From a checkpoint of a small transformer trained on Wikipedia: untied embeddings.
Each number is 128 + 32 x the weight over its row's rms, rounded and kept within 0 to 255. Layers, rows and columns count from 0. Numbers have three digits each. The size before them is the row's rms in percent of the matrix's.

# layer 5 MLP down (transposed), 896x256, rms 0.0844, rows 522-576, columns 128-255
100:155192098125113154141141075093201175126086203114159181119112176116141152107145135131070104088167167121116150139152125140167146125109114111146108090140111038183089168140090114158138144078091133070135092182152095097125110156087110113149188122098080126126142153117120151151133090134118124151191150145106119140138180082111126138120146165033087114124171131190094126127142191110106106151094
097:110115144179111046106105148132161131122130149158147088128144128143117129205100116109159187163224122134127153093138131102057132159150109122138132101202096164095161174098092132096148087183123110138177129139080152108099095064141165131069130146155055107126126137217137109131156148148127160117184145136220155135153095112114161112133158156107122058141167152131139197125147145156144115129153
097:110044166109223083125100114159134166149079134172190145141090158089146125068137103114178135093119083140077113113162102085131100127068077179112159096127063120132110101156092120119073086119140170169134146073130107149118131177096123090146142093110105162150143138136130117101058128128105078131101114091121150125113130036128099131110141135143145140159115126117085124137162158111223193159093
098:096191098195156132162134103125153114121156103111091178123124137120156124136079110132182092077122121128131126168140100125108127118162063144163104191185124165109134104084150155188109102145140161149134142176168127146098122169161153073184107089131086149099140170134150091152079079102116151137058167130095149129182149133076090096118127088165139106139181137121096124124124162161114140108133
103:110089130198161091141180111139166104164172095091134168097177122133115138143133181172179093123134137164173101177137111097182080151107121149112156134139151136168131082082084139070096177119080135067172130108123134091145134186168183255162054080130134096106125113077141130124129179113158106083086134137149101173085128061122107133110174125131145107102113102129133138153101082123122057157097
094:114143145110164183121136097145072153105149160099107159077086116133104112157127088161119143135103117102187092139082097126153148116117118070130108161102107115161164104178107128106083176179143129168107109114194064141115181118086135132117152155141126132127041152133211123092129143057087094206126169127099028126180104111093166150127158102121132169098160137155136137153101154105174132125179
103:108151146158108162107125082133100082168151092151049144107052135175132119162082130165145179133163086075144138079136157038134159122072155104165168148124185109137151135117116120130122048144122112095183127149133123139129168191118079174144142108147099178107101084160134126104168099141156143115152137127129122134113171135113117116097150047069178175198105132130147112130096110148072096126184
100:113193140160089151179089139152116118125065165155115130123104123169168134164109140158127145141129168149077101146087133135150097159139155164141129114126136115079123114185164159103099175116130149079139172167095113111122107137151038162135108091115133116114173152079159070117144129124134132127145130087118120068140148122120129035194227139124086156105092135153143102136111155161192129138083
099:186110114093097105138125090163115095166068116147105137124077151132111145145098085095168101118102157145146141105117163122122080139148142059142107142120107121126149119127102076066167110086091131085078049176149144083088130096116137129162134153077165134156124083152104123139110138098153138118185085103208150168142137098142142091073078092129202105156203110158105127127072067077161122153137
097:084103119134094148139098152154155156131171097152081129085220128140128099131171176193119100117120076091127119117166098079127166095144131139171133044058178085189113124149115117162138110114130100092159169114081107121184170101108134117128127095169173170094150121099077075127114106081124153149119118135147088102089139133055053103111136150104094166146135066140114137130126162162170132019130
102:123158069109145099112066146184152157141135060162113124153144131134144162127124117075125145158172160069119130086161203095116131140158118113187162070142139137153119131093099083125128091138097103135153148083097098111093138125096131117135152079148164122078170100135112142113144095127102136149136145138135110108181118226104131161156165138152090165119090050204101108135185118116175134075064
093:126110183113103104072071117138114110110077086138145183109097117121159141115128086144165089115133181186098122156157163099225109145105116122148078125122146136105115082099121094115128144164106150093193123157117139193086068104215092147132169166106139126144131140109148100141089146120089122094121158198056153111125123118088178094150111151152145103138155162141134151168142101106114129129107
098:157134090132125093164155132062101160130132138183076159100086095140087100122115123090110083109107119133108130072159126125158120056117127101139091153153131176168196144112170187144080094137140189146028176102167131124065096131071127146082138126133140171149124148143173172185133190107129102089149145149125131104098136141110151144158126154172141138116110099126121102131090100110163166117106
098:072128087137077134101131178124125126079152171096118145140124158104138159072125094115113171151131115093168104165122125109127148118118103148106177117092159161122126192162131133159172141124109080171144087140117135137136068153056149169112170116083141160096142120161086178112127119050137183101180108131158140089147174170143092192134107060101148172134113149102201177116109097132124153174108
105:132104123153155172111099156130136121120097149143178127110098125166141149101122144104134027095108205117123084120168104150116102161136129122108170132145203147113112134178085117142101166104077144147086134139099082098105114106150166115193126132148115141205163133152094129092120155153111130158050101142112087110152132112158194174135159191137080158099191111148146044138154199143191081110113
096:120117085145108127120161153200159119142120218149093143136199207160072126109127148138205117182179111153110134172107126128123099110147118136079150088112098155109113072127058124144166086149146125169173119104131069112169105126150175154110159102143115150089097112130158165117153110082131121120159174128194145188184106078129155128138114160099088097133136122180156096086118146150128147113140
103:177130126139032095178147134155152093118135097135116137096123158171181077113084177141086155230150139133095131107135164087123176105138118152152178113148192171101189168084119186119119116103146116082146193104118227094114131154125108120102123117123133114101103187124176117143101122136097165107140150161168105162078105123146088156099111135115135129176149153126092119140119108176145084069148
100:078095096131170111212164100140140103143100150136146116149128145123111101086131088082119120087143109107116127101168071132094118165146133136113125162141164140075166146111139165083120089112096128150127131129118083139202145135158101093089066103134149083108174148092083135099094158142086113152125102126111126150155112138132091160155183125150101066134130202122090146145178116071147132146174
104:105117119124104107170156105116118110148124076134136138130176087104169161152118166054170210171114159148101163149155166087146114110123156118100137146198114128128132132130073138124088136116120126112097127083109132122165147135170143113115110076167177072196159076101150110107110223106084153134119152162171123143128111172117074114081118163150149134092136164143138071159114087135120129134155
101:120138097087121128112129105104121194105142167157053131138150079106174166140125135114164164110096159153195110147121134093107172162146140094139067148146204121107124067141146194145104131147123162143116139170086081082105138082158122105118102124143179157156142113147114149145132155123149133142139098145181159071092121134101121154113127103195095104178131085097097194156105138123119192087162
100:147125137140094151180150141212164148098081095150141151097130157107172141165149140153073126125125181165100113085159127108109156170131168087152113103161125102125085106134171217114177111171168131067133131078097136067106169114160115100196137148146132092133141134126119155161140062108124115141133134151119106156120163188103060123113140104092196111108144139127129090178083065147108140138146
105:069138144132156096117105119135154158146180081173151068094142127096123126103107099116124123173181174137097165146102099164143160098105137105123144115096117156120110089125087105104091139132145140074130157112104095191141152169134156162140125183132038145157150158180150117142107088121174148182015134139211126147134017108140131128087095142102188121109146159112103117122195127119111116125133
106:181122166083119145131105153100183151174091174103148192099156130145117105101172065134112123105118125063104085095163220072144144149128168144133108169098098182124097093171197143096129159186115128136109081082159082166147131096140156086094116130098147122164181177177159094110153126176115159127105161085144141162128123141139127152106162166103134126080116142083152125132160138164142081124180
105:092178152086136087129136152152151120128104108126092120103095152127135164085148142098153094053163168088095163125141119111039164137111109134152144154130124088135172096107128110106162117106113049103105107186123116124131154119135103091160154111154133184157165101153134101200137125094102121073100141138131088091106158126159128113130148123149094189129152170176187210086113179165168128112130
099:171130106128126137139148150090112057135126131131085145155155146147127166147109131130137069125133125116205105143149152137079123116135162115126135147125112115165162127080167146180149132126141128087169156146135130172124168171083093143137138132118106099122097178123108152129110049149135197112111144104139099207102169104131092115148172118174103125156152144155130093103126157172179095124112
096:138115128123112172147150119059118111110102156176102143181171157111137084129131132229123050089092147102095148149132139101144179098095105114100122089114116120187074110106151142115123142159124121125111159138101108113112120111192147107158098168116146161097140120098169146150147161118087100118123115125110142097167105194150159159132093141134176165135096107149087067158119108137121170139108
097:115148181136106159062137128103181134148077137183138150108083097097157137185115139173133165142097138102068073166112117122151103079107115124111105092152181088181143162175089157140131159136128141066090066093110133110121186119112124132155086096110106181142177195193165133102135097110099112153129190146041163116102144131119150071187140150094148168131203097125110115174150152167109094161118
101:128130095117188130085106134124122157133060116130118125148084132107139106153144178177066129047169134133167085141130180102107113104133127127081145157121173108118124138112116149135155088093135147094116166115117165133142083113171149132134155134118169165119113153150050131132100209128111110100108097082102111115116100111171075126115165135130149128234145174101097053126128123132172105159071
099:101100097100036140131125153142163130102152125185152171065137167181121158102092042182102087134136133152106153111114106113096133145093180195127116117126158074092098106134135151160143195121051160100134140071141137098085139121138139127210137156065141133124074096098121150179119170124087056222120145109112150154101072121097115111101130124108103130119135138159130135135053123084067123164179
110:129157116125107173122128089121149157084108133101139154085094164143180099118164168102141105076180045152092129093125099118137115157127111121108136080056097109156129124155122098117112179149148157126144106141132100136098123148139111144124157154129101102214160161095173092140139134100110195099114133137151151150095147141165162097159113124114062034110147135130126158147150135129176149151142
090:153166075139131161133152145076091159084146082156161155195157120101174089134121142089147138098134141097108123155183115160132090103169120135126081154115182163176096098145113166156137072156135143040169151081174119097137119151159105084143100132154085177174154109128108169071096155206140170190157087149154140165131157085096117108088106149112170069157139183145148104135112103134143071098142
102:123144141159088088133155112132105148165135124086107170125101125103158178106136163112109157112140190083113133147118102089118106114135108114108136072120130077137075131110115120079165175164171172092145130070147104104084119156146115121159103113131044116137146160105154092147084148111137134196173153142070119121109169172192142151119062107124124102160098150137163152117163095125129082134102
101:085154171143105101127136130130151121137106136145147087129140124122091125115091124145117152121152087162124145057076115130092046098166087161071126094103155172162098108216140130129080114128092063187159097082110132092092132094139092107150129158075088106190162158118132107078088135093128086066158129107085116137122139152179127131094081116140110150099068070127105162137132115111130192126180
106:119108120134183129119178126109121092070159145153156137139137122105187123094124145135183166162165140166097121146129098139085114155152240178071145112158124136212092133159118111042122132095131086095119089130125124145067170114134165169143169129133128079078174100132146139078070107155147158140107121104138051142198144117105132161131107139047106115140154077130100131099102159138154114157142
103:078117141177082154047112186125139132118069111146097101114110133129122060119096180151091132140113162076055145149099110098096125110086114106121183099163146103111141178053111061117131177128094142093124173148178166139114164149150117176126183140134116154161151158143098119108141114172153182176078118145129112113094105099106104083086196121117174111113116145153109144180124087092056148164131
101:114099144108153182165165139215098111149181114196064131130085086122160126212170164105101123172195112168131127167166101080107115128075102085129095133081120096117146186092193137161086178113129162092050155100143138104119104095130129140108101106118139119109150153127060164081097069147150115112100133114169119121134122084131115165163157087109097119143101164116127157146072134132177153089157
103:164119104070094133095156115138136131140139134076188179116136151173159129118118126053127101131092129172110145110142106081100168123092017117123119117169169177159155172086095165155124138170084178143144167120162199079152107151113188150197146112175104110128172148170139075161169184141138131100091136175169122089118151164103141117114150039129097106159121109129148117153124101155034144146125
099:125136125150135119140097145135134151136129114157103110150106146113180153178183132108124143164130137083126139148158136165080098126188204195163124135160125167078194158090103111168141116155114091107108213111124087115115097163132131146143138092107108184086096132131108130167123129043126138151096160131099175100136133122144123110159162080192144152173147176134111124101126117102149119091198
104:136096134117098113128185162154127130114120081133141097116139091080115119129130151112221140161124108193165135156083110178112126200147098086143092119128156126122130066200165102152110147154114161106111095172086104099108156106115080140107144168207082112142127078113107124168186166084121124141135134157091132105114123136116138141126165168113158124169101101151129136079110171150146100163144
105:136139114147201128188133077100114053105105139171127118129131091149119149123182139043141160121201170159187136170110108119068154179086164123136113065162085111124121120080095117123136117127138167089140102147084149124129103078100103127164150154181145134141139095137125122179080121125136106116098114107130115125164135132152118161087151124107090104059093163162146103099119144032165143121151
103:099067164069119138130141176098156128107190150069085167128132106094165149148126128133112100164138172179119120084176168108166121103101096152141142110197170084091121149151133069126178199127133174112069150160158089149174081093142098136198148144057181145158106111052126144125127164151102139129143135087147069139132080141124142100137085102114136062129132133177162072103099202095138052149165
102:084146123154155141132095108108135170125092139151087188096117099164169121167161194129148051168142112064184192112093207152140172143114108119090079118122157204124099133134060162133132108170115102132148099136126154125135143097183114183199112103131148141059088137187169091141094072145117135092065183178073126140122129126130134155124110065152079044112134142155097162179137079135127102138178
101:117137161109155170167118141116124089148101170177062074177116148106091130142156118120167138154116175116117148165128095121114165162121140156094131138055156121121147126110086168162123114148147180134113107112175087102128062173140080127148084167165097121150089184195130110080173168108058133150110137084128147166085115119098061120140160174212135094139151154138164153197125097153107162093104
102:118109153114110064161136120156124137138090120157135155109193153142076170136180082132160139098157120164131105136095127129190132166133152110132089179093093099112145152189111100114127087152125078116156145130132171164149094134151131147115127108073138108138084172092111104168099111061173155143182139125099153122123147155172123079129115083174141046147149128123115124162139156055079117167150
099:163165090147102115117145089085121124155144156114129152180117107126124112111127107112101148195165115108139097157112110138113117102129157099086126157139082140085136191172072105103096104101129175116132111114153126076089159090134104115113136130155147074081138163076148084062115202130136125175120144120140174205131086133129092190134089152071154146131132121122112164179079142069207125080156
108:138157159094161191141119131128123079131176130119172159137133163094103143107161141158098181122058087157055110163068126150130103107135151132080118160134120141117107087142149128112098151152113104150115119131120140108085128053098138101121113102085142095153112047178111167056085183216141127126165105148136128090099128181141105101148063065131136151163200151191129149151145118133133128180182
098:133135160127102119106125120125107194124089201140088171168153121145065105174099177189168125165132137127126139143125138095133151105167094086169108142112153111120101100108180120120143110087175124137139181080163100109119175154134123119140080127084201174063102065181188123072214090109093156124143132108074107153148138195134128140112106081157143129181120105106102103163066163114120039110106
103:058151110091134140124141136084117102118154091109151125199126116142060174173157143106139160129064149105144070119111120086124111076132090132120128146177110114142135140130094140091110133053138165122089197125111144144077069122121120080099135142102096134111134147102151133154122157088084186101131061139175109063127112097157159104127176127134113114171136124171149069063130135140102098065093
096:113171116156158115161142085163131147106088194139153218162126089134131090103156158137136095108130106171112123147190099126209086148134110133196068127145109123093105161142161142153099100119172095115161105108108132031178171113092135163172107163076124143183118109119105111148139154142057087079173132172117133120078136079092131188125128091102097136133093135149073101163105132138166070101097
102:125055145174147135124084107163153080199155139136146118129132079132164145131143133161122153161104107112158137120158148119128161166128153100127118093127136090092131111147106173173125141191199148141135166111089093131115143110092135135137141099112179187077154110153095126077100163118075072168081138149127126132172161113150166127080119136088091058112151170108173053154074173124165148133107
098:157084129126112123100128090105109168126128116114103179128061215156122123123130135164126137117131118105124105093109141076158092109092074127134146081137125111103100157188138116144118117143160125167070110072128098181114104141141112119156113063113151101142138139180160153140126155072129162157180167181160080086163092133137166183152155144115158183105202158118094130126132038115144116134079
100:066115105145135118156115100142174110133129127127102185129144184129064146080128118097150117124173145136083156093043146139105085135153199135120114108131144098089112185142157175144195139112135162086113129056174200123200153202123090120134126121053133117159133140134153168136088086188158118113089075113126144131060121159152164120161171145130132172163128120119211147075148097068169148148090
098:090107124135148164133118065147169176078161112149183104156151166178110128163144186129121150139141128098108146149126098108148115085133129116147110134101116147120120119209083122096152097100148148149131179166061091174187147124163118150182092103093135128110112182130089117088147103147132137154153129143174121149162127091153136100157068081156104138103114116141107139086037123130116137149128
101:098136170122089078102184132097158082158154088153137120050132181154146083097160105170097110153161084134150142101121096128111140090129123113168128154126163160107089133109146135122130067098139126056112116102143069135134147093180120115152122084109132179108159148099100112119105160117134112152171086152116079153140154101126151110182148109164159183111051091070132142137200086132123123160148
096:084132133189143184111063145093115129101159136174120098161112164072129161092113122216160209119067147076088099130067120147135161148108139085120113133068094073114157152104056110129170111120084172116119140166132149121119129130118131135138175102114117169047158143121150149157123103034102110128141113106137138094110159128142068136064139132142193162094148126126124113109077118111161111163151
# layer 5 MLP up, 896x256, rms 0.106, rows 523-576, columns 128-255
101:109110126158163088132138122123103111124071089108094140173121109134056122100125134147141170154126158064100131126147073133088176090130139134125128128151157114110141147079152135114145075146151141101069094064055132104168069082137082191077088194179066132097149138125091126184159137161115103144087127107095099095146090115090149121092089100115070163126134101105134179095152108127136163143123
101:066201115095148070118139108100172155168183108107152151131095112116131124135141126177101122160117130107061115129106084109149076162172133179145088090130161091158115120112146129147170127103059086145129114123122055082077074102120126085129152137097135104122090088172095090147076133099115102138177139074075135074168115100147140186122146136116175129175074131107116105145170088138169151127084
096:115075119153139135124109102074091156088094129154123152149070159153143113141104120153119124168151168172116124131126130089128179094129121120155188224211065106124144160110124152137124122099119094104103200149104154155114110088120105117104143092192180133143134106109141112138132164123134121126182100166126166101172122100157138154081139155156108135095180128099115122113137115154116161133089
102:121151189125119095149119120154131132095087152119103101157191058110089159142085110166136188090138135081111106130110127190160057156088100144140053127173108121099184172142152106099085092113099158095099138090123152136091151128126097148048154129136106138095131123130120169188086124140154138169143171096064047110117120127080146092125062095111179153108182097114127181168152160113067136152107
097:174159124137137138115119126172126137183092171112102123105142058129180122095065070134130118127146118105116160111163097092088109147143151110134123055143122114094159120185083103070161097128114114106127084128121138056162085114132112080048126147094105089147114154097152153107208094064144128141140216154149184138080148098080126065161091084127102153115133118156108161166097148146132170162132
103:115177143109127104086147175113085058159075116069085177150176131160122095160100147116140133119105065051112200200157150149140118160148148143112152149178169126198152076142122128144102090178109116173066105136085154073126174176124148107156119119100101155101080140146113132157148130083107075122037136122106126170049145141103107151134095119103157113067061213123164160136159125113119117117124
099:118086139156144145159106117167121129105146105178123143119105127088193074157139081112181120069152131130122182151120142124141122107125115139122102106116137126093188177083141113123140175102184140154133111138097109166163158134108122118133175112186130124125124218111159115125136185108151156106147165088115091128158097179132188226114113107112107137132176105094086099161065147129071118101150
095:124111124146149136091113077122101104138157165124172100124081095134146123087142091079144130163041105109142126130117097065144192200142087129165092135202099117144112111140149093113171153095117160135178168122109145133135139138085105105126132056100164143207124127127144049108132120129126133054047150136139150095141129149176089097176149151114112142157114092088097152128160124112082130179125
093:139141165102130077140109193114101186137190059129116165090201074163110126094068154135129131126110094110089135116108088131130102104173097115118082187135068128108077087141145162190082145209144128153074125135118131098117126133099155113126145040140152151150120117106169134182078137185138168110115123169148153104135156149137115150120148098128134136083069078154099137125157082125078160102128
107:122101131184132091178150171129149104133129169127164108152064129136098113090179157126057191115141114119163134122109161104144116153119097095058151166127163205107075162123137091126133136151095143098088171135129128136187124124122099128115099193130120039139128155142161114092157149072172150158119154117188145183152088141142081122144159177079145145154058130142150167063112140116193167127126
097:140121121176167065120119172136127161183107167084174081180166102066110148107125132128119132142170101102134132073117069148124178164160122132170092148129128154128140109140091136140229141164095140128199112101096079110167140137150153124091118124174148160106081184162104076078090142124135139143132164129145115143114116112171152129032120097115139081135126080142131077123073165149180137121048
095:126161168150133130135156145086156151131118156154123129124135108159093157122154101120132123143112183127191112107075107100151131162162107125164042164157130109110123085054168178124147174085154131135139172127097069146103147137205176165107164110093086141182152127147132184096088101125132163196123152125157118150136145127174137115091105146073078101176086096127181149065140180201069132156113
096:093151167109141105145173134112158092088140167112087177100132078095159147171140160164142065085123125156108082135141095192191088145117156148109108146166093114127087107122154195115163139135123107121094119197109156171143115183127171159077175117145126086154115114137132145205152128114160169129075132176024085107071135172146111117136141160076117136125064141120128123122109180181133169142172
107:148166143125051078121127132158092151171141099141127134113173112124156109145124153078108146120037062125146137096102107105114110112117103176152162119128122139071058159131092117172163111088122088110146170116199129118111182142112176110177136105115136200109154121146146107114160123104142150113049115113120123085096123089205134181152049153126105172102153196087162135066174132095189127151112
096:135157139096143117217083141092178101088114107159117062129121167137120122168094098173133093133144168120109149156132061177132152119093099103128132135175109146112115126133142100173106118090166143117079119094152117061080113089171195151167105109132144126125188202142087162111104072183161063108154138140060123079121093089117118087105146120133118086093087134155167116105141110072097121161118
110:112170076131158097154105151174097114094187041160076039118139112080137118077139113130171135135107139103137094124086149097132063097104160126109114223108136148150159084123142093119134118121132110098134149117147157089146099109063113107166121143156130151133120155117097130109149162109121125098136122128119139171111127140081118187086107112121074124128180139161150160149113170165093091139116
096:137168096176117113118146120126102095100166093118153158143120098082106106105081103164156123116167073120109136128152114147110161117103126100109160075164136173160121171096182123128148091161087062121109133099193121100148119089117099180104154141098129129044160134145109126125125138164129092086074144178079097120202173109114125162096106109083150157114125121099154085145146154120130174122179
105:145129160110127101088154125123153122110199129092126134144097138111153111107159120183122137063142150134118119126142038082091186185110165143130194088114125114105130108114133165108127090146083049134096164132090199116096142075175166155100103119103193155155116073104132139117127105113154112184098153159096198139119222121102097159090124072121143133109134109100112154135110181122117148142144
097:129182138108153135098159126084113114098099148124141100147127144139131099155147086122133130136090100101140069141103082163143174137207168125113119130205195119145145135130140129108083130124101158150117072160129164125134123111116198091091119114180136090171167052121128179114125079139135125124127083134171140155076153108182054086120145131150152143120117152166142152125153106101106168103166
113:159087121173083130069133132130098153156139119144073099152155175098086174161085135052121076132062176146140140100133149119129093138056148132122125121139131179150086119111112103130118114079157122127172081166108165027166139169113082107123185202175116106166150094148090122147157074129130108089103129112128118166081105111152126158086120102099154120133137150112146162134111118133149208145130
104:115121090119086157125070068134082159133100175100111140151133150096105116134122160145175193087094130070128155102144176163167196137137144120120198093074092115072153064110105115150148054095160133164106107087092045078151159090190102155126105174131152136057118085164092138048068088142092153124129140101150085172115152113131157144126165134144130100147106122080143126152160159094120065079139
102:150083150125112143146150172168127116105100053114172113031152119177106190134143158156132105144083135090125180158152129129121109110144142126148125131172110117140134110098178177191122165170122087158094133191127146124088108124101114142125062146202128126148113154104150141066140154089121106103203156122100119062114132095119143142122152116145145135098071194136130110106111131165187115109201
106:074125132119163107151167136148110165180082109080093132129119133127140192070135157140172179062084109084158148148115138099149147108163146074128173110143158102150134110118149168168154134094155146125144135123074112093079113118167169126137089147133156149104141131113183152158165121134075130176140142146064129123097139177123132124075114102124143122144086096154147174082147176101151135050085
093:122155152119171123076146129105076131131176081148132186192124152138158138116105114072146127110111158139141110147140109092157118186131134034144148156175116195096106086045122049151146150146104213123136107152145083186094111123110142150087182096107098154118217134095106122105104109130109129152139100097084118086160152131117099121146121089128088179113162115116140204148158105128128130132118
092:133177117086142092200128173128140167109099110112153107120178157135112180162109157095114110194148160121119148119132130151161109118140148104114116108139134106072057099082086135182135147150153165200160067155101155142208113124120105116129125111200131119159181112114121152099111133157115143111158041088116087129078144102143078136101092041080106081135140113115086181144152124166122116148100
093:201154154157138148116113144099072142140109066152161113084096122163086176080162135130080188163088082144151137096100181146115095167123114151134170180153151117149097096125145148146163126148104118098133151168099107200115155131101090173129178153117119134140117184117192109120118104152150112127102157090048115141103102195128113150094097137150114152121149129109169129105176151127081070190140
102:090121135117133183093110095136147107113154135078077153153167105150125140105113159140119139125115118102129089110148160098098090164141074136122128131152104170080150127128155123110152124134112139099116139149136087124120145160131100132174131122192149110094129114122175154189079095127089135158082176101114103064135108158080155097094118158086124075118119115123086151104121171108097112131078
095:106078148119171190163103103129153139091114091080137072115071151139089103168161147149101193131061088186114183146116208153070179173130162134155126130185137131101123077063158184143126140162146148082110108142094163112151081074130124112157133126123112121191074143115094111115090072126130119130142118119120118075133116149128114107171155161120154113145098076053162114072073122167077110114131
116:136128101130144089141159116130159131134152136095145151160144177165135105145135145202088122117142094137209073113154091131151151174095152146132071133153143125160097095157130107133099086155175136128151147182114175136125116086128168132120093116169151126163089141137138156063099115156153114194167141084162177114099125130098139089093170097113080112197101078144170123117115100108141135192151
093:118147097159138105168095124106163107104165170171088072119071124177095098102085160126102137148150106119129203123141123090086177108083214093127113098178091111168118133121182191122138119099164078162132137130089213161128118122104115071149100104113107152149116102144133107138119151160146139146111115109179135125076129115161085166192173078133197156120081155156162096151148169128093126123116
100:160173138137136048050129143153138133127143109169144122143111141131096194098141101175107176073105136149095112131076080105120139139140124095160151129135081143147049186127141150127123101130097177191108083075100132155160075102115145128125147198150081120096129161141127134081091153138122156131116129092172041115124131151141118163111140105172135153159131094139137106126173120134099116118108
101:138092137101189093174165112093121113192074140102068086190118177131171116127129126167078166171103135142190156133109127094093142132171164159079088138159149150145161183063113097123062116100171115148091129153139045160159116121194170115117138102098148137116183122147120101091143068105168125172109097190154135098153175159114101176164113135119105111070136112115189122125155111099144110160131
106:081114143114110143159076064127179204085092129059109179145137132143174171192077167147140129174116118105139112144067127121075140052182150148111088122129140123139167120114166143095152114133045119159147135137123126086159137103122100069129097162091150131078115119102169128152138190104086155129082144147151128143096153142141144080189092136120116197092089092092111197120131143170141106118136
100:139160106056095157190123128132126143102125100072199129163160141120100157152127098101086126132100182097127158133127118163055103088098156123182114093125139140142129120164150112105140179104168085203147157111168136094101194126091166128102193127080159149175105137145096090132113047159154091080128162143144098086106168124160157118107207096154146116099112177097128146067082081098107147148148
099:163129132101173112122130080182140173140113099112134117113167134125159111094048079121108108073165121132135125098074135125158157116155131095145087088124108138076087114124158043141149144155090093112160116073164092104158147181085132131147130146110126122162134113104143134187138143041086167148055109148121085136131179123184109164151186098114086071136123093190149195125127111158155120111124
107:146128097145128096154131169147076154242059131094082160153136109134143127159092118145169114171110141143118134129077188128136177107143118149112134126148123093091109120095149164189118178137129096092141135110159150132116153094131167149164066179142076137129126152100183181131152150172148168142108133162100145102180122100169071128153140157105197076151095167087132105118170153172076176133202
100:094132084147096200104113097089088168100160076171150110172038136096149178192177084116139149096152127165102124128126093165183162118102097126145176065135095115136111104135146125177155092188127116121158118159170123152126102129160054074121142102162084098137064116202176149168167111061192106114125158122092129143090074172090143098073090131135127056089115127171143176151155139107124107137106
107:126132132127089131149130164138120133121055124132134156146142137100128152148130099104231119121096090148104123095122215143108094095104132142097151177107102064090207088082128167066152093050117104101190135093113093116138112102150129172171163133117166134118155176114131125146150120166196096043124179178167126089156073186103110126133159093129148117116167148059132096170177152070121164123186
103:139162129066125149136110082131140159113113121081120104118123145140081110120155169183157213106166183157127150157158138148121142101142122089134175131143165144075151138128165143137080133124186137161124209140057109124135151195117177178136139157141120176092104125157112152130151151112152105149094131146100066102146088155132124124115141095185113142154155079179031139161104115089117070084112
101:126153076137138136113104188097183106106088148103162169094123114141079081138103189144092140148121080169127104132087148152132081149136037144154094126121136127144149132096133104144163155092109107134101173137138070163119081168150106159140166102110121128108165128122146160166160169136144121127111153178111154130117098112131112164166060117111166174184133161085112132132147161126146164193137
103:097107139175139130129050149128127166034053129120100112139071138136121136149133158165127124127125133127146154099117181129181192139125062062112081095110177141111154084150070163126073173123111143145140129134100122093165081108125100082118144105141059077089109123113096130176094178127122113122074093138110186130160162116158143102138129087134114062106183113102089152068155080123155083186187
096:108155087128090113062065103073134120120135161185141098094125147117183107138125088187109138140161148124113109108174095102124170140163128158136162083188131083107093141157076141127138127145125092121162127105141180098122114078216120146111129108185056139071091097124172140123170146111194130106143176148096159148122137117154181148083130155152118096121107121079144152114128161145118152075139
103:110148160125145070148126143148129122085128117084182108197116113185058114156144074138163089093141138118135078109122117116064101180141143166158173136113079127068088179121087139097131125144167144099102201165086219104139091128122135124115110158102106095151142151170106102125176142127151150097118111115133083144110188105186065122127122117110094103186092118105144132110192158125158128108127
106:124150121077126145200126116128144119106129117097160095087149112104147109129173100068110087110158198161142115127139153148131129100150105123157183159119143113120077129106179190114163142107107118157106103099154103112155141137126124173069142143106153161135106129156074143144176184127145149136111159056110151126138137130145078116068118168171112156102147138177131193100114129092133153148099
110:125129123131106053168162128116089137173187145137131086118118184152149122151142145082137122126148167155151150136088095132133107181169102141175170102141111171151101145153140123071143108115102124169120100131089100111168173116124156069121119118182124082145173161144123120179086110031091099073145123122106127156198150139116100131085116048147063141097130173141139132086121130078141158186085
099:118097106157143096136129086188176162118129099141167110135119134174115149188136059084072052165141127175094180157118094092153193111142119148137120133089100057159106097135187084148168128166066107141145109144133203134160114091101145126122081108186176114118078082142156207122121124147165061106145153201182179127133071155135149184078187116140167170128084158143146146093119056170142103105086
105:149163113151132137186112106108077072137108053105114137115121113126145115150121137123144127142101107119152140094162202109115135170151103069134123171169132096090111109131121123170169131169093064128105137086172100154138133212163108180138163186159114137095180088164112084130180156092109104148169133096068061121107163071122143114118087125103093157101156129112127154124207159123113101122135
094:118086167143127149091149101104151172171170155086092106095180072113125186153141135158115150140084163117129162157103090080118097130114142157109112127123089166142166084132165112114176117089109103113147120081119122157106172137122126033179138112096098078087111117133137138146132146099143145181151211166140198129120150136078200116163114103119150133139135145175130128082104081149116082092117
098:159064114201150118096087200106134118121095057160142141103106119132113141129130101087140134135115194133171139179156146223113114138092092154105155134146063100119110139127096124089143157192153124151111116119228098126139174078132128164093217128097101170107102131109091149112111061151188067111112131132135122107176172109196159121083121137102120123144128136100121100096084152107116109138108
100:062139098165112087192100140146086107161132184106121093137135188048157113138074159142180139090066126168118094140097129115152125128096129124141164153155130086089104144141123132145097149061182139174079120104162124094097128136125132084117075155137118150113147154133135094138157137079146126171113154110138115125075131134023207080113144116151144124091109119139167141125122135141118133124151
092:153143122125145129197156193129135142132131157130123177111121119117100122160090167190122107138127116202076119134075110150126080130130122121111104118139116128077085157119141126070138070130117109126105180150131133131155059144098150083134095215119117156099162167111160120144114131156109159095145148154079139087064139100172113127121100132070117066165092135128161173118123126193148152171154
101:111155070154177128108182101133131167158104115133113156125062156178162110158103151111099110143058114145088090153073147167171137078141093102097137108118097166146156126082117057109088095157105108155058192078097158104205140099131136162099089186167119153086137163086150134125154137117144088076098174185135100125124109111105159123156087125079149121101096127166113192096154124109139130122117
099:138112108114129097062180107114135140139151127091102192098170150174141113128023132154153103139152141129139139137131093139157148079113094113116170117157091111106131162117168120133134138085139153123139130097133192186124125135102125186183193081128143094104153109077150092105112093200095153074117124122139092095116146153146130161183176123125104132114135160118147103103163145120144136184174
093:180133113132108172137126126111091091115112182115115082123128074144160095127090089093138220169096194073131154163048131121117152167103114174090123146083140129121170111117108079171127130145132046171134124172141150158146140061144106112092130139114088186118089121092101130107093137138180108124159126155095139127126130111127140118158069058111135145142101170122124152112098135187122085105117